config = dict(
    num_hidden_layers=8,
    hidden_size=384,
    num_attention_heads=12,
    num_key_value_heads=12,
    hidden_act='swiglu',
    bias='none',
    tie_word_embeddings=False,
    init_std_down=0.00484,
    lr_mult_down=3.0,
    lr_head=0.0069,
    decay_fraction=0.833,
    max_seq_len=1024,
    train_tokens=796000000,
    dataset='wikipedia_en',
)
Each number is 50 + 12 x the weight over its row's rms, rounded and kept within 0 to 99. Layers, rows and columns count from 0. The size before them is the row's rms in percent of the matrix's.

# layer 3 MLP down, 384x1024, rms 0.275, rows 186-211, columns 384-511
101:60 55 53 66 40 50 43 45 64 47 36 45 48 42 37 52 59 45 67 55 49 40 31 40 57 50 59 49 33 45 67 53 48 71 39 40 49 26 66 50 56 28 47 42 54 53 56 65 52 47 58 51 42 47 67 71 27 80 51 51 47 28 68 34 81 43 45 30 64 37 63 61 62 51 76 55 39 51 59 32 50 37 70 43 48 32 62 38 54 38 58 67 41 41 54 52 54 37 37 41 62 49 63 36 44 47 37 59 41 59 66 49 46 41 56 41 54 54 50 47 52 19 50 65 56 62 36 37
097:34 48 67 40 49 55 43 39 31 52 73 49 51 42 50 36 57 42 46 51 50 44 46 50 40 50 82 38 41 83 55 46 46 31 50 53 67 63 60 72 39 37 45 61 50 31 59 34 65 51 53 37 54 65 75 45 59 73 45 64 51 33 67 48 63 34 22 35 50 34 44 38 67 34 35 57 54 49 60 54 62 66 53 55 59 61 66 56 54 64 43 29 69 39 56 67 50 57 64 53 41 42 50 53 47 59 39 45 45 62 32 48 73 40 54 45 39 49 53 59 64 55 52 35 49 44 52 70
101:55 50 42 74 45 32 57 46 56 37 40 58 44 46 49 37 54 29 36 48 42 51 65 69 60 61 50 55 32 22 45 40 67 50 33 40 45 60 63 48 53 43 52 63 43 54 57 57 51 48 28 37 28 43 38 39 44 42 48 56 75 35 23 56 44 63 62 61 35 54 50 36 52 55 45 65 47 46 64 43 52 40 47 48 53 56 64 54 66 23 46 68 51 72 62 46 46 54 57 66 18 59 57 53 43 36 48 34 40 60 39 77 47 62 49 38 47 46 27 44 55 62 42 67 62 46 52 46
103:56 63 56 28 53 38 38 62 58 53 58 40 53 50 51 29 23 65 48 68 54 46 44 68 63 44 51 52 53 70 26 80 39 33 74 52 59 36 35 46 47 39 38 63 22 68 55 64 36 19 45 60 36 50 45 60 64 76 24 39 46 51 36 46 59 39 61 52 64 26 18 57 48 47 59 65 30 58 68 59 48 61 46 52 39 39 52 34 43 61 48 46 37 46 46 54 34 36 62 51 64 44 77 54 34 45 42 54 63 50 44 69 65 81 53 45 68 50 58 61 42 63 61 52 58 52 60 46
102:54 43 46 63 57 82 41 53 31 51 46 26 34 55 74 63 53 63 27 43 57 42 41 50 47 67 72 51 52 40 76 38 24 49 57 54 44 45 71 56 71 58 52 82 32 34 55 67 48 46 50 38 47 41 42 59 43 31 29 57 50 44 39 58 58 67 48 45 29 61 55 64 60 57 46 70 65 40 42 62 54 33 75 42 57 62 41 49 63 66 62 50 60 69 66 49 51 56 54 41 49 40 44 53 45 54 55 59 44 58 68 63 73 62 45 59 50 54 54 52 52 56 53 36 63 51 57 54
101:60 67 33 57 49 28 54 36 48 50 40 57 29 54 71 42 53 38 53 37 49 56 38 70 53 66 40 28 38 37 26 62 32 64 47 45 45 49 38 35 61 53 35 49 53 48 61 44 23 62 50 38 60 62 69 52 63 65 38 42 52 61 42 49 69 54 45 56 40 51 62 60 42 29 46 57 66 38 52 56 47 63 44 74 35 55 56 57 44 43 25 68 53 36 42 57 57 56 53 44 48 45 57 42 63 63 59 58 45 71 45 58 49 51 59 35 49 78 37 61 42 59 68 44 63 62 35 45
098:57 57 58 70 44 59 64 58 46 48 55 35 43 49 32 74 51 53 47 30 53 53 48 49 36 74 40 33 65 46 64 62 50 76 66 66 36 39 71 62 54 53 38 34 66 50 39 34 39 65 66 44 46 58 64 64 59 60 27 49 43 28 46 59 40 53 62 62 50 66 50 47 51 54 60 26 49 40 54 38 33 40 55 65 63 44 38 50 60 35 41 60 58 51 27 28 34 51 48 60 51 63 60 45 60 36 30 42 56 62 54 32 40 64 54 65 53 37 41 33 50 50 74 54 55 53 52 49
102:60 70 56 53 63 50 61 67 51 29 48 32 45 55 45 52 42 34 40 50 59 21 61 55 47 62 67 44 68 50 67 46 56 51 37 53 41 45 56 56 42 60 54 30 48 42 47 29 56 40 34 63 52 49 58 68 35 67 38 54 64 31 48 47 36 58 48 52 61 51 35 48 33 48 60 50 63 61 38 38 68 53 27 51 39 49 58 58 51 30 29 43 52 62 55 32 57 31 52 53 36 40 37 38 43 30 51 43 45 63 51 45 42 44 31 49 76 36 61 41 53 56 44 32 59 46 55 53
100:44 58 60 59 47 37 36 48 47 48 55 48 40 75 40 39 52 82 65 72 46 62 39 46 36 58 40 47 54 57 41 64 53 33 47 54 68 36 60 52 54 77 38 68 39 50 52 33 29 49 45 63 70 62 54 45 43 43 52 72 19 54 44 37 74 34 50 52 38 30 35 47 38 44 24 47 74 66 66 86 55 66 54 52 65 22 40 42 48 47 69 42 51 45 45 30 43 45 36 51 40 37 40 63 49 58 47 55 61 52 53 52 49 31 46 41 42 36 46 68 56 66 50 70 44 57 46 47
102:55 62 63 54 42 48 54 61 32 66 35 40 56 56 37 42 61 38 48 69 50 44 41 19 42 39 35 60 66 48 50 61 55 61 41 63 69 64 36 49 48 57 64 28 42 38 62 36 35 60 45 46 39 37 60 51 62 58 66 48 56 60 34 48 35 62 64 39 47 53 38 44 56 29 45 75 54 76 44 37 49 75 52 53 55 63 33 51 57 53 52 40 51 48 49 36 41 43 35 49 40 46 54 69 46 46 44 47 51 44 55 33 31 64 29 31 18 51 47 53 44 46 52 43 56 26 48 25
101:52 54 55 43 65 58 52 41 16 66 46 40 55 36 64 35 59 41 48 59 41 61 42 57 62 57 69 45 37 53 49 30 43 40 34 45 57 38 57 70 69 45 51 54 42 40 25 51 49 34 42 34 48 59 48 68 59 57 62 41 35 56 58 48 82 81 53 40 46 50 48 51 54 26 39 34 40 52 43 42 50 47 54 50 58 59 52 44 45 58 49 56 38 30 49 40 48 40 66 44 80 35 49 43 59 47 59 47 66 37 20 39 58 52 47 41 60 53 77 57 54 36 41 64 22 61 47 43
100:66 37 38 35 49 58 29 47 58 50 47 23 38 49 58 38 36 35 55 49 47 56 34 42 50 46 47 60 50 62 61 53 85 53 74 69 55 63 43 38 62 53 52 49 50 40 51 48 60 52 79 39 33 35 35 47 50 45 45 15 64 58 40 40 65 36 36 56 48 55 25 70 59 40 43 46 53 41 52 30 53 34 46 30 45 80 32 64 56 36 40 33 36 48 81 55 63 55 48 81 58 47 77 68 52 46 47 44 40 23 37 52 42 40 59 57 36 43 22 57 53 49 53 42 61 66 42 64
098:49 41 35 27 54 69 46 39 53 45 43 35 57 41 47 33 54 45 65 33 66 59 51 30 48 53 49 54 71 51 79 31 51 42 50 45 56 51 59 45 57 31 38 34 46 49 30 55 45 31 44 31 63 45 28 43 44 33 61 53 61 67 38 40 53 47 42 60 39 66 50 58 51 47 62 46 70 48 57 71 62 53 48 59 45 25 42 59 39 67 31 48 53 45 35 44 23 33 51 40 54 45 67 53 49 67 47 41 40 38 62 75 46 46 39 37 42 71 34 60 56 33 48 39 59 60 27 36
102:43 54 30 42 27 49 51 49 45 52 42 54 75 66 65 69 59 52 60 51 43 74 53 50 56 41 59 42 63 47 36 59 47 40 51 58 38 63 52 56 45 63 48 55 48 71 58 48 55 67 80 61 53 40 56 60 46 56 36 34 46 60 52 64 38 22 59 51 72 48 29 66 55 46 73 57 45 37 59 22 42 40 38 53 43 42 29 37 47 51 32 29 62 61 48 54 63 61 61 60 45 55 45 44 61 51 62 63 53 62 27 69 44 57 43 44 46 40 51 37 31 28 29 51 20 38 43 37
099:47 47 66 48 56 51 41 60 53 57 39 44 63 56 39 35 46 52 52 60 60 39 46 56 27 63 52 38 56 63 55 27 64 35 40 36 48 54 60 38 34 50 46 64 19 51 58 29 51 39 53 52 64 57 65 56 44 34 56 39 62 69 42 71 54 59 47 52 28 45 49 35 54 31 38 69 54 49 55 40 54 50 31 57 47 45 42 28 47 50 57 37 46 41 41 53 68 57 40 58 55 49 33 18 31 39 68 17 53 46 39 32 55 64 53 58 25 58 74 64 49 60 46 30 60 56 59 32
099:47 50 56 64 66 43 62 44 41 27 44 62 36 50 57 58 40 43 63 47 53 54 52 47 36 60 41 55 42 73 86 43 75 58 34 58 54 34 37 37 59 14 51 64 29 65 60 58 49 46 32 28 55 70 70 53 51 39 69 52 46 45 56 64 77 43 59 44 53 67 61 59 51 54 66 57 33 51 23 42 49 39 34 46 25 49 54 47 52 48 41 60 60 44 50 32 48 50 56 48 63 36 36 64 05 46 35 58 43 55 45 58 35 51 44 71 58 76 53 29 49 46 54 58 54 55 51 49
101:45 68 58 50 42 63 28 49 43 36 15 30 50 82 51 44 41 57 43 30 59 56 49 61 37 50 42 54 40 49 44 41 28 46 51 44 47 49 44 40 58 47 66 46 61 45 61 54 43 45 41 52 71 33 41 28 56 51 45 57 47 38 56 30 57 42 59 63 20 62 46 39 49 48 38 39 62 57 31 40 47 32 45 64 69 63 67 80 38 62 61 39 45 55 62 50 41 46 57 54 61 69 42 64 43 45 51 70 66 46 54 40 71 41 62 55 38 60 50 35 46 46 25 41 56 51 45 50
101:46 40 45 59 58 41 65 53 73 56 44 48 52 57 68 53 43 48 42 61 48 36 57 37 36 64 77 55 75 70 38 28 59 56 45 71 58 57 47 36 48 61 38 63 43 63 38 54 56 52 52 49 53 42 54 61 50 36 42 58 25 38 32 54 46 38 50 39 55 57 60 64 51 69 55 52 30 41 29 56 20 55 63 44 70 55 63 45 54 48 51 47 67 52 69 44 47 52 52 60 23 56 51 63 50 41 48 50 50 44 68 42 50 51 70 63 31 57 76 70 50 40 49 43 52 47 74 54
099:33 61 44 47 47 58 50 61 41 49 42 55 55 44 64 51 59 39 46 48 47 58 30 37 64 50 48 55 58 57 44 37 50 44 67 51 61 22 66 63 45 40 46 57 59 49 58 50 30 55 31 37 46 59 49 32 54 59 55 64 62 38 45 46 44 48 66 66 42 48 44 37 69 57 45 60 39 41 48 56 56 69 29 54 44 54 46 33 64 58 66 51 45 48 79 51 60 34 32 53 42 84 65 62 54 46 80 54 42 65 54 40 37 21 44 81 39 35 60 44 60 24 43 43 32 42 55 74
102:46 53 44 42 80 64 55 43 49 50 52 46 38 57 56 44 48 44 49 39 53 32 48 70 62 38 84 56 44 50 41 51 45 64 43 64 62 65 51 62 53 27 79 33 58 32 57 51 51 36 38 52 68 46 57 62 51 51 39 31 38 63 63 60 56 72 54 35 53 45 57 57 59 61 41 65 69 81 56 44 66 66 36 65 48 23 60 58 33 41 61 46 66 55 34 55 56 38 56 50 46 39 42 34 57 60 46 57 54 54 47 32 43 56 43 34 60 60 48 72 48 48 43 40 39 38 24 68
101:53 73 40 60 43 32 21 38 34 54 33 44 45 59 30 25 40 32 56 46 56 53 60 44 35 56 42 58 66 33 41 52 50 41 61 60 40 51 46 41 52 36 56 49 39 47 56 56 55 53 39 61 52 44 70 64 41 51 50 42 71 55 43 53 66 50 42 59 60 52 72 76 28 51 53 41 43 57 48 36 50 56 26 47 59 43 45 56 69 57 65 47 59 39 57 60 33 61 47 45 71 48 68 54 30 50 62 37 46 40 43 48 63 46 43 52 49 39 58 63 47 45 42 63 42 44 38 61
103:46 44 54 77 41 58 47 67 53 53 57 50 70 50 50 60 50 47 53 74 55 64 56 59 41 64 46 70 54 53 45 43 53 37 47 32 48 46 61 45 46 45 60 26 68 68 55 34 49 59 53 49 59 49 54 46 44 39 50 44 51 35 66 49 46 44 65 42 48 39 70 55 47 56 27 51 49 61 48 59 75 50 52 64 54 76 24 42 63 40 64 52 54 38 36 31 51 45 44 57 55 38 41 60 27 48 27 52 49 68 62 41 39 44 53 40 42 29 54 46 32 53 35 50 31 55 57 57
099:38 47 47 44 61 52 34 45 55 25 53 55 35 50 40 47 45 59 70 60 35 57 49 42 29 37 39 30 49 25 43 53 44 35 46 59 79 36 43 65 41 65 61 47 20 43 61 38 65 79 31 60 54 55 50 67 50 47 39 38 59 40 50 45 57 63 33 46 55 33 60 44 49 56 39 46 63 46 56 74 62 59 51 47 39 55 62 42 47 69 50 38 46 40 53 47 60 28 35 60 75 57 68 56 70 32 57 43 48 43 26 47 58 35 43 48 70 40 39 41 43 52 43 46 49 51 76 42
095:40 47 53 56 42 50 50 48 42 51 63 34 46 48 49 50 49 54 48 55 66 51 47 42 39 60 48 49 76 37 48 41 61 68 51 43 38 57 70 68 66 51 48 43 36 36 62 71 58 31 42 62 44 48 62 61 57 37 32 55 58 35 63 30 41 27 66 30 71 63 40 47 56 51 61 49 28 68 39 65 23 21 73 61 59 56 45 38 63 45 57 46 52 48 56 33 51 65 69 51 43 63 53 70 44 56 39 51 19 30 52 58 44 37 52 43 54 31 47 38 46 46 59 61 42 35 36 46
093:45 52 26 42 47 57 70 59 71 47 49 43 39 48 49 32 53 46 17 54 41 55 61 57 58 49 56 54 32 68 42 56 47 58 34 36 49 62 54 53 54 44 48 19 37 31 42 38 30 41 71 72 50 41 55 77 50 62 41 48 62 34 51 34 71 37 44 23 60 55 50 62 58 53 54 43 30 52 49 54 26 47 45 60 56 49 46 70 54 41 39 42 46 42 51 55 47 54 49 35 57 40 40 43 71 47 40 20 54 37 60 25 50 60 24 60 57 44 56 44 48 59 77 41 58 56 58 38
100:71 37 47 58 60 48 47 56 58 32 60 41 67 74 48 63 45 75 57 81 52 43 54 48 35 42 58 71 54 56 23 60 30 36 43 50 58 47 56 40 49 48 58 62 59 50 54 57 55 29 48 36 50 56 51 37 42 32 53 65 42 36 49 55 50 76 48 47 48 46 39 53 51 40 46 39 45 49 68 44 54 57 60 30 60 46 61 57 76 42 51 58 55 47 47 53 44 60 42 59 64 61 55 34 74 63 55 45 32 36 42 50 31 44 66 60 41 30 48 25 55 52 50 36 53 51 56 46